Part of a small language model's weights: MLP 1024 tanh GELU, tied embeddings.
Each number is 128 + 32 x the weight over its row's rms, rounded and kept within 0 to 255. Layers, rows and columns count from 0. Numbers have three digits each. The size before them is the row's rms in percent of the matrix's.

# up: layer 5 MLP up, 1024x256, rms 0.0927, rows 693-792, columns 0-63
# down: layer 5 MLP down (transposed), 1024x256, rms 0.0766, rows 693-792, columns 0-63
up693 092:125097075162108116094167150100100123097151129062165148112133125148118153202179122145096085147101194192150114115139125079140085158169129141160171217139062126067132146113109095186134122123098194
down693 088:092170133143159132169126077157158165131105117131104172117146119165169112099095104179092145129141125109119140080092104179099119073156161146177165157123210158102115086152132098127089149084140121
up694 099:179127154117125195191116143124092128147055176102186149119167146152168121171118100135135106108120148103195111202135115123131104122147133133144095115198111149144139067061158141168132105136101109
down694 098:104167135148146102170122164153109196068078147169066137142183099153189147079117146134133138130108115116155126109141109098162151126144143144140130092076174170133156115086129139095116163182138173
up695 102:144209102166142165127138138146164159093118124182177105142100105127122187116134151128090093144169184114140141099141178096100129168102104107182179109125164126134091169159149141135161110116073160
down695 112:125124108183146090130101083128125184142059097153087141114128162101111101142126117093085125130155106100083104140145166081165096169133166124161128094118144123156171116138126126175156141115142133
up696 083:144057115179186136158119110117124157145172145101114106116108100109149109120118157092126175163133126112123155191153163095083145105117086128117120109113137095128101131088174116124072184157151107
down696 077:164105153079179116119182145106111107132127115069128115121117072172129151123142112114113115097140111140141124135213123134134115048122170160119133088103161190128140116147146093124155118000133105
up697 090:146117151088165091188110123206171138162171098153080118157178133138112118106132123174089095115136192170114091090124132116142170157116125151147111133137091123056138165132102093059082088161143163
down697 092:113150077148133091151089050111163126155097198169168067096100120158153104115128105087093107156131132150115086129100117082159109145108146079114155085107166109142160122155141165181109161083106103
up698 098:102104153137126110195103140128127119135148119120108159090106064096143098174079149099114089152100138116180106196125101103102110146150134111039089119165122184078100148167132108131119127138140191
down698 107:052128120132144110119080152104143175116149129163177090167116135146101134080131073123131131118094176119102126168135205123097105144146100115112132118120118118051144155069163109156171172147171091
up699 097:155102063146113077146157085149115133117142151126119156192127129101122128112161152155134102108095169109134134072121159141164089120191120157104110129165113141180216154110115125150164094073100126
down699 099:173114087133169146075130092111180196090075103150115097133134131128110171147125079161180153085143158151112147161148163141142104175102092130103087140133134142091061162143111128094144125071103126
up700 096:106100117147142127149121133114151095097124168158152157121102147142145176185140142156127137122177083166169137084194158143158116085151104106083114121199139123097148098111162098146070106086133154
down700 100:132134068163184082139107138133122117068158099156181111190129094161117097094162155072108149116125137158153115149078175136084145105136135098137152153119089196089141204106152157166160150205131109
up701 103:163166080127138143146130151094128111134194160092160221087191094095146115127094099113085147146141162110160128159202116147125198129110103105062146126158139155138152169141100140118109053089187153
down701 098:110050121106147168112123138163109072154104166129117006149117090153082135129126122153103127158137134115138116087120112147112135147114142082090143109123126135147136128096197164128162133126121125
up702 097:165053099148116106165121094111112155137144157152115107118090096131139138117133124082107083116112108143151077166138142255202111069080111126133110131133097102138127109143084186176142140119100145
down702 089:126088113079118064119084103138081128115057106132075109146155114160087164137091111119121153132116162127172136126100115090115162154096157133159174137123180117048140126167159103060092092109162092
up703 099:143055130084096080120118153099139101171130122144152112146149059178111123125103120177120140183172115073131112152111101165162100108132111134167104109120111068050101117064160127112148154106078141
down703 099:204145112144150113081075111193091146153147113120135197120036144161111174149102127133097138145096145177120072120134125115195180152114090137139157151172126134127134162189151092138090163146073174
up704 097:086117108102125146180113138178185129118122142166124081154130168099121072212100179127137127166133074107138151071158157100122095148091117134128158156110179132128105169104072119075134177154100172
down704 099:175096147140079096143165132113129153168110153040154113126134191112069135075099051136127156069123120118132159184132096158155089089071185110098129097203133138164154113125130110137147123127116144
up705 091:137156148145135104101185118096052108108141130155129125132168183112158105106176135137129077144096158133150114095180075137138130077159122165129152135128125134128137143070168122159098156144131115
down705 081:151127127160163142156064154094176121081114127094138074102094158114110124107141178164165167129152150114073158170168139158094174121142160101126090126124124115148101163165081141138143105130176198
up706 101:133112085129120143111136138167071099057152125109094141057119191086084145121106084148167102117128101127108160210145134210127176143115142188152171181132100169097178148080132112089143097159128128
down706 102:087169131070123126176098161106141147130132132173138142035108136118187131187183109059152122157118119129134183098128135073194150149169144126180126143077107069104136150121112148091116121165076135
up707 105:088135145163160139123123123140129140118081128182175135159091067121087109199124129114172099135106199155105146056194131126171106173099104152095107226103108161109129096160153102152169104086024129
down707 106:140146141141138086091112083114090133086146080121076130141115115138084147124151131118115144114083130094096120107034134140126137127086128104144072084110174143143137111108148114091118151167167105
up708 099:119161074131159142155147101079158113031066141149113139158042127096108135147165179143113186123138150079089150194098137123140097151036079121169179115112183107118109142117149068030144097154096151
down708 101:125150111116164112161143144116115110122105147106070109136087169150134115073064123116136180169145117110148144171080151121131180122052137143136135074185152099082142176143078114090110158163084155
up709 104:088077083172097125174151121170169176157098192148147150148100105120150193168103147110084199140118125123125128131153122050142140127144189146127149190110135077161152120163114108187133100134089157
down709 113:130122081161126163171141106153115166069089068129157148191138132148114128154129139162153118137139097131172171167099137121148102163100158129069108088193126156082132103150140112132163092143086101
up710 098:102146122187100149113169147138114117136154127081111164118158141105178122096110101132084141104114100058070162153175104110126101109079135134063179109118127096135132119137147165050139100188107123
down710 096:116112154108159150097095110121095121094135124247166045163071105099119122108148135125103113157173169178072167084073126086082114127103135128193121152155156128076141139117097073170125144096140116
up711 094:148092038155161124140070098137088140144133163071066103184160137144082147145082108142081148131175135076136162148124166114101127156141140145081166121084131114091053071106134118120131089148163127
down711 094:157131064117159152076128155088132119116113111110129180133139155132153070160156130105110159103125114126156096137141154104101129121137064157112126125130143104145140153114151129147147124139063087
up712 098:145104108147083118152122139087130109130108125120150187133109076147099128124115130109137162156102055099085189112161132149131098141113180168127140104125138105124091140138106114144169134127109122
down712 109:197119194160179137195117126072129181129087148094092138148130127150145168130119133079095191166094169079076157142092136183145157119159121116151167142129141070117190117148161088122087087145136153
up713 099:167132105074137066160131184118135157114079126118149101095090117108135154112140093133132064122117103083169128141129171120099141078137163139168168147119111149134121125137117113114091131086096150
down713 096:137109086091155166083162116138094124129106136206184121192137137120131137170165117061148133189148104130154125148130142099168082128179151148125150110087119156053142159082091172147121159162159085
up714 097:069159079140106161165097174140138102122128156137107092120121102134155176117065111140120101147156150141115102097159155115026130136200125064126123090110067200105174135130104108128108136113171154
down714 102:157089116090166152037097146152135063067107116162164107143094133169155100110147107059121098070104092198174155158107132135125121175099138124144102092100128138127135139109153147138159139064105144
up715 104:122135124147152156112133138180131062164140184133136120100143132146168141140157077181095116124110139101099118129124117158076134144112172122197089147099147115113179135109130127073136068137122131
down715 108:162151130164129132128129130122173156106105076109148176147116137138130135163131193131098091100110102118098073157201135178152099192116122134159117091134119116128078126149113155134116139172175088
up716 101:116131139118102195143161065207144146155185146124141136159099172159079149129104087159097116122156104174131116169111124091125142083125132077141155138129160164147131075138097155171098158131130136
down716 105:076147098116083179099139110091181087170156144136115164095066095061134157140125141106119136112108105124190151120110164140123088126128088117061085145079094123151177151142187142142093125119189193
up717 102:136149131163147155105145134103124104147144103132177131160100091133169136153174179114137130120108160159126096180113122092142172187143100135187133140089124130123163173161161099135173151121144171
down717 103:119139132129118152130125143168107091171102121176163174113103191161114151064162159169142131142149144117140088142132147142127111136133162099125157132136158127105079119150151167099107098189107067
up718 107:155108137089133085144160134132112137124137085140139197147073130162129153140143132118107122160083145097081134092101132146128139119112135114127123141116142147128071124076103112166139130079083141
down718 098:095072131132102179198120153197175148150117091133140124139096134125165161143109133113131104109047159116123143092123108131133100107156116138108125121129117134104095148107114146123065160137131114
up719 105:181160147121235101177179113066143121142143149114135159098116095138130180157120204151113136134112092118092158145096120124127124144103118171123180161091141107183108129109082169143182145112146176
down719 104:103080152103146101130151135151104125092129099161100129142095124131156105129145122141127092130143196118118187160123126167185143117148140174127075149187126157120148164104134085098135080086108074
up720 102:103108132180126103125115157098124081177132117100091187053128127138125073127153104130107170064100101133183177105092156160099092133183135124102093196100118113099122197154128134130178141091151202
down720 102:192103141105196129169147176119117113148152103119124071147084109126155155106143076136068133183140183167115112045069106149103157095153122181185126108116080133139112114085112087109108140132133177
up721 093:162129168121085078122211149081082156111121132113106109118096150091139152110148142061096164190120175136194187124048089066163115136107119173118094111085120098149133114076186125186067073104088164
down721 087:107102132147140146148133078200130125106086137109137131174150137099120134128179114184121148155107077134119162161153150166153120145156153130117085147119153090138144169130127112151161073158113134
up722 105:169095163151086102117083085114129124189152086186101129118122155101135120128093125198120123107124103065153155130219156156143089122129123066146121113097115137117092127161151080114149141135167131
down722 101:161149112117150124129135099146126120104113169156133117133094202091147153090120098092078161138106159084161097095158149119167189113068135136103154177132133104185167174168155138116067065111087099
up723 098:162132089157104097194155127163083103113096151080121127183156134134125154147122184134073085121111110123071153114107152105117094133108140105125170126139101173198129115158097226119184076148133202
down723 108:090146110115139148083084088142139156145121099181154116135103140098152084106144171114161166146107212135113068097117157159115059119082094151134137140173141045129118135144090072088076169078153076
up724 104:123137077113043087161103140115118122107113150093135192149100167133190142118102094138116116103103124094109133098185159101102095132167156072122057114179110102127168093120151173131114055154122181
down724 103:090133093066178148145069101161092128125124160192166110084166151179139160108095144086139166104122178062133070156146157151182174171144154121182166188200143122155151150138145114127114183132127132
up725 095:123102140166110049108185148142133124149165112105103100140115198142118104118102116083102149078120127146136084080103122154172157137151141097093101144151155121098160175153140112145136122100113164
down725 100:182098145084164105131099141130069076092120141145121071143186079130135138130123109166082109121098150165107099135091126135158111167083173121125177065141114153121125117118136106149138177182120129
up726 095:121131128142015169143141120106169108109145172077165061153150170142122124128166134136126089173154149166144110195141123166095180161109074152100156127147070132159143159122139125093127137146150164
down726 095:143100104105114109120139110151095132183058162118081164077131088134119151131094083146120090130097133053109152107169093099150201192140218114103139086131121187160149118143100135186122121128101170
up727 101:166107119113106142087091229153118091106105096062149149158178152135179097159168191127096133128124127107120147119161138120141132166155126143133119078133152157140153130078128092112068166164118186
down727 095:095124184049218110158186108130105099092123115223119147146148118175149150151142066205189071132146094095113140106154130086136090176029155112137175120100133076124120138111150105122174053136142085
up728 104:175157110136081100177155115135097170113133162158103094153096156155082105113171102119150113117119161090096115099111085078127093159137199118142146155105226095124105123122131104126123120105135127
down728 105:127194125100147124154146091143093119143171173121115154107116167098116164102104136094160123080097072137148163173151110105127107132119124127189128129121153136116114111075117053090124210144132138
up729 103:170073096156116118100067110144122141083100118139065176135150113164124153125135158135135150127147098073135048066148155106166160131141139136142121115139117111153080100128153149133193157185112108
down729 097:104134128106148162152126129120137138130145091067080142130060134102111147081122143155151117104097099134141134127174169160076155113177111094135109122182124176075111133084143087157158126133069166
up730 090:101123122188121135124141118079115122165135138074121092125134104130116130103093102134093079096150174108116167163067122139135177184126149094114113151094148193102102132208168096121148108118190091
down730 094:159095160107093187172100151156192059136093202190073132126125144128108099092140189138064196116115143099134160071143117140060145100132108126139199157134115152092159089094086135093102152157104120
up731 097:069129104181150094174125105160138112145177108091139136084191137089110100113136169126092127140105142146169168137113109118079166178124152199177116120160118095135181155127117196112191152090121092
down731 096:127129105112155183155103124118103215170141179134161149131068147154139122092141129114109133175074142112142124067126191159215146135113095110131093106189108138105131145114147060137111144136137096
up732 101:150173104153104149138086143166125140166143105097166089155119113177161079182097081147086142150111115140097169115075162094121157197140141105041170107103100119138175120162180133088139094115174123
down732 095:180138184141140190146098143152061145107098080109128179085113111123144148178115099126145145087143152116152099122170161114088154090136102183170145091091157163097147107081154091196080183176101129
up733 101:113130142126120110103146116152128132098120080106111134171095109098092124122131135129172154146123155089069142048135136125121144117087084071184131133115153115133105159113177130082144105173125162
down733 109:172137090150173179068117094112175104174091079106125151162139121083111181119067088103145162135108086131092132084128174094122162148123138164132166109167140098170102108156158115131105123186126148
up734 102:147117136141111074113111066104111140092158186109069119101134115140132166095148150097146176181157099166152133080065084181082138142157119125122181096115126131160148128101081092104167104079146129
down734 100:090166156142131178154121110152134136099130105162194108116090082115104114118199080100082166054133114075162164097085101080124205113154148130102138147089153145060148132116099123133143102121200124
up735 097:139162158091211117104159133119231141109171158083096089099123132124127159060141147129148134153143154111198028113105173200111171156111175133146094136194129161182126112107138165112132180115149107
down735 103:148135160149161177078066141102112108128108118116188141074108123091077197172115094115128159139078066142102133097172147083097128098148067117098183095090149143076109074152105112097134083076106109
up736 088:196107169122049116165165113098054213165096147138175140124155107148109146094120131107195119172140095089118104113117131168118137100089125144108116145102142113185174197171114122110145119138164103
down736 090:130160119120173156107176133135105114119151160157143131120076117093151126102122116149197143127029199151103147125185141172179164098142124096208171084146084139069121093079166183106109070106087100
up737 078:071165108133117172136082150122108117159169154065147147101121149177085128126156090098077197131154150150106135139095145108091118077112080124146122129135106097119145177145165182107122108122130156
down737 082:116105066108161117069088116118132158170097125133131096138153103169133133107110164105182085070132153094203109131135184190045098154166157091173101136125091183121145119124158120122141105053147091
up738 097:059082105122138085134138158145163140125102127100157126126159145158118072104162067173097154132188149125098149129111157096159109114111105136138133125107117147115088108148158062082110144060167045
down738 097:079127143094149120095105147181144084162105101148135151095108153159130129104130161132132111169049124103156118130136117118099113123102149107208174184118143149125160141130119136126133075181136054
up739 105:127118112150160118165123109091084126096128151083115108149156134200125103128183121105217118196129123059119145131103100078101109157139117139170092099136133138125107118056097145150110092150101074
down739 109:109085077118091131135135215159047099113103130122138106119076196186136153188078082136150089103145093094102083177126132173098103103137087114114141163085094149082101150112139137120162136106138101
up740 097:129162123136115126178145066140147123147128146100146160118082148126081058150143139112185135117084148151155084084135117140094092082120122148141118116143173250163164115110108138164111092124124118
down740 093:048079099092098181105120081141131089119085113196144138190155101125117192113134135112120151090080155203088119133114140192181154166147147117136143114109141103122118114143158195152112151206118142
up741 104:115126114089091211127143127148187088111158108079130172156166135123102104082063201052163175095178141101099093108065121110088057154140167154109146123120127150197137107082150129146120102061149117
down741 104:133092093162151132131148129127089088109179144161115162134185124074146142149164148137104119116109100120120122153140116125154128162145126159088121069167103162091102084133139153158124137163122134
up742 103:101136143158106121169168116102231131147146117115168173122141098217119143122094132110107124090158179057175169152110060126124093095113098125138140168136093108154173117104134119100117143133131103
down742 105:111159157098121120112175127091126093068114144098178065121138124160096133127067088137050129104152113148169117133109159154148139115142195109114172150104158119102155114142133122174044142138100173
up743 093:105115122170117126187185113099091091200154171155169099173098117114189090120123119180112082132169147156122144145138134137098198099110123154105127096140127139072121087144137083099103173115214135
down743 089:097110105092122134103120186138175147165115104167068134126124185096135122154147119073162111121112067130061179106085169127065125115129150121155118031183153191172151081119110106161136114184079098
up744 110:095130194210135074119113145080077147097096117105177183125232104045084153138114117152130141101112100148155116105140154168163109095094149097102119148157125111155136147123155160111133155084129118
down744 108:134205171094141111160148106164095085136174141105109117109052129120127153140128142109143160175151121169123125170181130189105136154143203090178148122152091177049200143195134131123105135168130090
up745 093:124057166139146113137175185172106161120171125105115130117125135151115141125131092141143159102149146083144147080123142145139109079100187141125135100109108117088152120069092144095140090180116109
down745 092:101166112159104119108083051088180075111143139103115108093091108083143111157117148103217132056150097130114156174139111116099078136186140110164098117073138160131123149166188092088120156096142075
up746 093:184122121202143183146123118085104071034178134107143068080155156148091100130144158177102134087139108152088074097178074098162140150074140135156153110126165124104101079172125068115132158125157134
down746 102:136116103119145098149144153118164195152122129142087174120153180101156090071148117139136096172120133075150162139092214205080136175121137080117142124094098133172134191104105154157110151102173103
up747 109:155141118099107172117087153146082062145115095158152122129144132149110152189129119162128131137123150116125140159119077130190189176097102136168078141134138104177157159151138076108180074160119133
down747 113:118130126168118104122152118126101138125171130118124112093163116153152138143064097113131077107157096173156183143084177062098080177067111151092118129147141168164128162123148121122155109136124104
up748 098:173105108104074135153119104178163185188103159133103135128147122118134136152097148119109184127175163157131092167168110090096130163200119161106146127109101055110103063129145123108091105085132114
down748 100:155157125074067154191144076144090114167102156099175121118172139195097126119127077164102119173149113129131146154110131072116159194139129159148090104103103145183153165092144052116201140169088164
up749 104:129126096127105125087166140117154140187203141115155118129118076135174121109093110162147063176130130103184062118184078115155072099142125097067195132102159130115155170097129157026097090100141168
down749 109:188089136126139140067157134109143064096148075077143111120155144112132185118073080113173150154140154102142156116209185070103151161067078124107137095127158154152138092109173171094122146084163141
up750 102:092088086200148136189146164141130075104130193110137126180172111176099103090158153175038140172153130184137135180175068128106108158099124103131146167065153126105130132143117131112175112098130182
down750 108:142144139125122127122098163114149131145207118115163063140157112084118094159155152079158115112064162143149144116146159103146155117150152123186148168123104158138136102084145151112094091224139183
up751 100:092157115181130151095147112124167104128201162086133158126114119111130144104126117113131106125116160113176114104167107104082135191136194077174148133130148118082185131096157166094130114162045140
down751 104:132119108109081163151106063131113195061177099175151089113081167159081140097119137062068106109095166161130160197061137131119090119152113075139141172159173106159124127105140089138100152135084132
up752 086:122068198075136068151082144085156153143093093125134091079206099130124128122159138153161123080138135092137127132119119131128133082138140120150129111143114145097133161146151169115134090164109206
down752 089:126128076160151124111120118112082148183081140162081165192132063150075144131102130118132116188121114107119147158187057150156175142141148145131112126156124079151103116150135079177162133076140099
up753 101:101163133160144147069052090050058143151151166135131112137135182132098104111153162097129150108166116107116102119081136118104123135096126128167125070157190138114095093092158113118132134150101128
down753 099:141086085160150108130108130117197168106160144181038135157150131068113100127141159149171109191115158069161129065168146118102134105152170138110177163138159075130141151157144175162141179126142100
up754 100:122117169121123130150148161157131105194102133107164179093151048101126137102107125126152199124127202126063188155121135126147101145173109177144121178129057140096163114117153131092180168121136125
down754 101:154145111110093095098099145113195099106137085183128068096128144150185139108122118092126125085122124121082120147128072086132115135139112104175054152120104113133128155109076161133090138088106123
up755 104:100126165128056154115146130165080132117132102113099062135079103128132108131143128149145089104140092129092155075090110086112173124181154098141094144151120101168089123113140060119066165108168156
down755 103:096149154133109138139125126068100187137167112158123142139093104110120170122107153153141148153133120081142116171165127108127094109159139160145118157086106209134110207154116114160131162101165086
up756 097:148079095128092155148100123166099107114161095054115110085115136128075082146137134086146154124101063152123148153242087123138193162147070153076181158136125099125094166164081090128112144166108208
down756 101:106140126186116139121076125091142112195112156150128163165138036121142063172066176163094167111093175152131090103129090134074111125141100132172119081119126058159126120159114157153183114132078151
up757 092:124141108099136140124157143079060179094140103167172117097147147112123079183144120183116195152113169098133099164154149093187122134171112117146092126143112114139094085122150071085122158209132140
down757 086:121158144108151109137148150112148085063108123149155169091119122151187154131067127129110130140186086115142116144156150149090122115110176148099113081055172114049073102136112189153158120181137121
up758 100:160130126125164150137164121084171149080167092090075125149124110128094112093175089137177070225075208103081128134155185101133064123119094138098129134133141086178151157172148108153129080167122133
down758 099:150089085084122083133059107110107088125148137208166130123115047098113102149165133124125143047128110158196072106143114113146204140165097124098126135189149103079051112087126148121123082164115134
up759 098:121137132178074132106110151102075148139122117137106145107124125090130077178094138124129136137185077167167159156080167138103138157147128101092075144176111062084127124151095095203123100111159111
down759 095:135142131140161146128155142138141111110128102091159148149107136134089171071108125087180136132153159119129094110085154098130060131117068161180124139080153154134129096097172122071133184083093082
up760 100:158097179122168165151174127197185137110103096086170155148084109123095086083129138080165099122095098121101099143153152082117146109116138181116130121138092148094077149136091118156107111127108159
down760 100:152090138132100109064110119110110142213156090103065150168090151098121097089067129099151138095127111055128115104124114118086123125130107169111130161095082123162118132131147116182112143165148108
up761 092:105078088188149121169105082069130139164134141080129131152122123097169133123082158126104107154125070144163090053069118135146168124138136132143095069111117115085146133209068180091135113160154117
down761 096:103119125132110100172130122125094101181178102156131155133126112122125132100147127160169128115100115146098112225117132180077114096105134122178130114143134125124151156098133148120114143139054122
up762 096:157109092144102120118103146121189155130182116206125114080125105117146122088126119114130139082162219126093131078185069076172145179069088167143157109120133093074121098113076151158147084120155094
down762 096:072099122153133131080125164119149111138056105211161093119147118114175142126130152097142133112106126134163141134085105057097080139157147111075079128152209136237095122139143178101179161116095114
up763 109:124192133141110126156114137100100121162127133078167128140137158156169137107168130179094134075147082138142136152122175076090143138159091179129191117075112194095110154095181177149158182120143155
down763 112:141088103197128133131139163113136205132138151140085097143126149125119115153146146118080085128075069159140123112098168058167185153175136149076112157088108091143204124129156145134100111147150159
up764 096:150102140137128185112132162135168082090167147089135158157132158141147132156121155089169121172159065104150128131156125126094046116145146104145146209112173078120092123124136165207095161077144157
down764 101:187082104073095176145147117100109087146105105124100134115136164093118137184095134139109146106119112116139146115111147092112176171022044116094152133157170078105119115090148107131111125129134124
up765 103:097146138095053132118077111141097200167159125101043187090109104135159180116122151107154149126141120115108084127085142139129164119151110125107073146049198149088143093146129100124098093129113129
down765 106:108158129136115144170112149165098161119096097076138140130084103160171142115131056126137131115161093099121138221141166164102104067089135133147106114116101139130078111134106139127154156112140199
up766 099:132154119114080108123107147119177089165110173150163151090118128121164129128129094137106106129190145155117157144109092078088134134132095121123107111138134141047162103110147189129173149099172133
down766 090:082089136118105138123106158129097153122118126125085176190129124052095125134120163153151182182110083156064148133129167173128095119129152088106160130149141105137119146100094080150116138196123157
up767 100:105163155157124103113070198132145188078104161216087138154124157130173113182130188120152100117211137105106145116136128105044180143172163104086122107172087130223117124121063162132177132073203103
down767 095:112112178106184165194124115124091143195100128093123153146143166148150122150093113145116185122093080115096086112134159151084159100098057092142138184109146127122180146123106135145136185131170116
up768 104:145087149152158171161119127116131118107119184151077151084124106200162124111070195115152122133170122071158088120172060112158091146115165128145125141099090177115139115112121118152135153103097111
down768 101:133148099097157132187138115118102158136127140158161160132068146161103122060081174161107098137109111116156134160175096103110118072127149121095124137154164151065165140108150151190154177193125154
up769 099:140109133154161174142078133104189136163125176106143093118111103134116092076127122148064126146162087081106147154110114081125093092166122142074160120168149087155108103199165156091141094126144087
down769 099:156151118152154145072186096127168106166164142169196145105117153179135132066156084159135123149094135108121138134153077124086147082136158099139112127101141142168152121108123145140152115097107137
up770 102:176090136144154117114141094174131161151124186096141186171144093098095120107168143157142137120171122180123176051107104156167125147147156140061090132099134094177149156119155091126180103109089114
down770 099:089136174143186152139113098127089101159116112114179097125083116119173146098113144116106154108119162101172092122066104155175125160163103090157092106173068118114142162159104126134063103129132154
up771 098:176110119148127127121139139148112160113132097170111070114140155107121102165171131109050138112179067165100135126155063160117137073163149132103151135180135133040150163138131158116144112065128129
down771 102:098171105165088112167120171158113130124174205103098111129171112137119166161137184180127137154127109158162149154106124132129142143089087055041144125150164127130067125143102144060113148130088085
up772 099:172084124071151105145123150133146154097144140105089169085028132158110170161143197120119111166144140080114141152141106103191141133100093145163115151103171179120129154137113106140108124135094114
down772 099:137137087124089132157132110107133155162136107130130156149124128150097088071091135115102135077144107155119121152122123119066183127131198179077123078151122151166110132130092168136224182188106183
up773 094:165102139136182132186144167127167091081124122136147109086107124064137131091114135117108105105151091111196138122151149223056079129145106084119126126104160127095136082117103167099145142105123192
down773 096:128130074172152157081131136157127166129135106117084117151134085123103161144103065105137125114145135133135150069113169135127107145151159162126180119078122085125155111102180131109152116145087155
up774 100:123125112078088203141103181107115162125152151106101139147177144140142110142167107133060118172085123143157075147122136064175077206127146128106142100088114176129122171098135169143153000200154146
down774 105:162119122139122141105151115161120115056119187120092057094132143089167098141096166163163105109170143129126115095155110111100102138136125171140110088116085143097157058082166103160086132169106139
up775 102:140099040118129115109135083162149092071145080138147114111174107183094123127132175108143130135122152110168111070171082122126187162153139115105105133154127148096174093082099124087127134092151103
down775 095:119120127125166093103096144197076187128117216121092141134097147089158136212116089077091147148152135098070130138105115124109059097165136100102119045143148183073139177094123102115102182222111136
up776 101:089187127138098121096144115129147104142159132101115191129128158131115076122143098149180120136108192134133148109098086162185115093124164094139122134147188145102150176184146091113181138137095117
down776 097:146138122093111089117127140120151141178116134112192187085115136115188148167068135118171140136121096084120126166152120144127140138132152157046109129046121115096091059155046186108104120142166100
up777 099:148123162120100106159137114120133164093163086137184103102101128163144100079100134114121181154114125114108115127133161138081122055128053166140102137102163153167206098136108091132111128144177082
down777 101:107145111206148102077125096126150136139133104101134046144087142162144127127113155183104120190113123130206083106114077135105157138127182139071157078069138175123104105156177095127154173188117110
up778 104:201172108126126143110082221072162111112130095140161154155093115101092130139090144169154134102135137048117112129115133092158113121080124126155142161133135159158125121145139128155170149179156164
down778 109:151104123135107126171131159168125119095101142141158141138092138143106222146133153082051097132073141153103149167082110108164092142185105080126110163131087129095120082114071128150109159130103118
up779 097:136165157143111134126153190127142148103164122095140140147117179169155066091089173096097098138136074160117181034148140108074187093119110126175170108123095146130171109095089078142093114098176102
down779 098:147118181076112060239140081162114148146110121107107119134169073098132112142153121094137080148119107131100173151150125138129173139068183167116096126077145083118108134131102153148129113120092127
up780 095:091062151097135129131093099161114139109131137136139120102146127157027070122146117099167144097133175089070090103096118133115138175142113114142137114139094152151175173127173171158159152109121116
down780 100:089139190085082133068130151153161113121127142196123103119096111160126182144161168064139107105140127142098153064113124098141083123107137112175149134145125100111134178081111099168136139142087134
up781 097:099126171168125218121138146145079148145147164121086150114113161093135096143079099113148113125153147100078137075112148149107160213114148168118123147133172162177130100146121123149119147142131186
down781 094:151133080112135096090169109127102122105095109138098165181159116099152189135071201176091136124159143163128049201130124102131126066160114130150083131100084108125119150123090128141186155087152152
up782 093:107115153168138149108143133148169199137095115145133140103120174097161108162104113139164118118106166030180119128164151100073104146123138111169152204170152098128123115077093105133153156089120186
down782 089:131164088134111135141131155173082099116108142120190107153069131096062167064109125069102133160092101152147123120173089147114136156062152098118112081136131192120144130109081126162108109035114147
up783 110:149145105166190138081102129101127129165140151150109125152075148099143117126137127136129104117131164132118171145108090116087158108119102073093135173151144113166161134181087135136141152180124145
down783 115:169105215063132210142134145108096100143090125130161152091122118128130166145179191075093115127168146117094110154181117096133090083130074114097128208082077120119156114108131089142131129153169147
up784 104:120105065144133143232073161104172111131159157123104096094130155117120122109076124167080111122132171143181171144098082096173134104127126158095058138164072120130135118204181157136120141154106128
down784 106:111114153111082091125146090114142177090145067119102086076161190078141072065102116082153161123113118161127089133126159127183127071075102131155096101117181065124153130096161127138134104116144144
up785 099:072157151138110186149135154096082144128105155102129114128145107133118129157121152100131118108109107123097127125078169179125186147107147101134144074091104111116190149072092080114098128082138160
down785 106:151143182068162097142136089163083121147159157181139096142141137120147167136102151132061103194144190141101101160138164119150163156120131039136141101112155121178097127136106145153106111176146148
up786 103:122121180158103076119164060194147163148129161156103140169124098183118097146131121166105163114124131145096122122136090124131150097112063118139162114163174124157192125146147086129171108122100124
down786 107:162179157117134128140206123118137154161140119118122116131163203132143157114135104190086121126086145139063159171109082116069164203076163071071114106133145157121071124132122168179158162199122148
up787 097:130120079108150131108163156118142118177160131142150135093136118064119132108186117153114119140158152168117111153123122149152123168149134108126047125168158113148191110146145117095136170137134113
down787 099:097157170028073102134103119110165106128100136120113098150128194154065139162138135107151177086142161134123141132152112118149158124187084174111165150132106167118089109134069116150187138119154155
up788 098:169109164104095099158152125167147164154111149085164137148148154140124082129143115091128149122114083104112109143188089130186178192111128051127113097182153114147118153122167083109100157085136154
down788 101:177057112127071084084110086087136115169109129147165100105136082140099118183109090182164132141087093173092112053059140101123131171094120168091163125082074188206067131102147144146130119079151125
up789 094:070080140173152137141101115138143151147090135133138194135135101114125107117099137085061096098192093161092139107087104133137069141148124165141139179106138118140152171123113173108157168100159119
down789 101:097128096113144099128110148147128119147121133099086124121153144145126122147130096136123081070134137157136140117128141163108164103175089137180139172180093171081163119096120119210070112197085141
up790 096:140131097138106111111169076124106177101135079089165083163102137135123178168143194094130059118170182088096091156129171156177140184123100138129149184133119108156145124099097123181072108135147110
down790 109:136066166138116079108115209151115091127161130124119198136083148146097120187148161179098116088152117133146110164107163111152156126162128104147181158120125113127157079099099137191124154166114143
up791 110:148101098064153155128055079056122143107137117147123045165098107114125107081115170123135106167108147070144114142112113119114146100114173118137143136135133083130146172191144113116090065105122119
down791 114:169097077099099122130170115078197181095166156173134111178062076112134089072142089077155093131150124092174098152149112101106124187101133063074072114167101158106179133149164160131142121139118091
up792 103:145095132108145130149144084130142190166111214226154133089112119129090130098134134146176076068139168150132178149156094147088134134121098107112149120113140158131093105071115142144180149078172109
down792 104:145112143157132111105142142116158120087097119071199132059102102096146147114157177127150135154098126109132156125133134149141109121126143153134156156185140149115150188067149116116077106120137115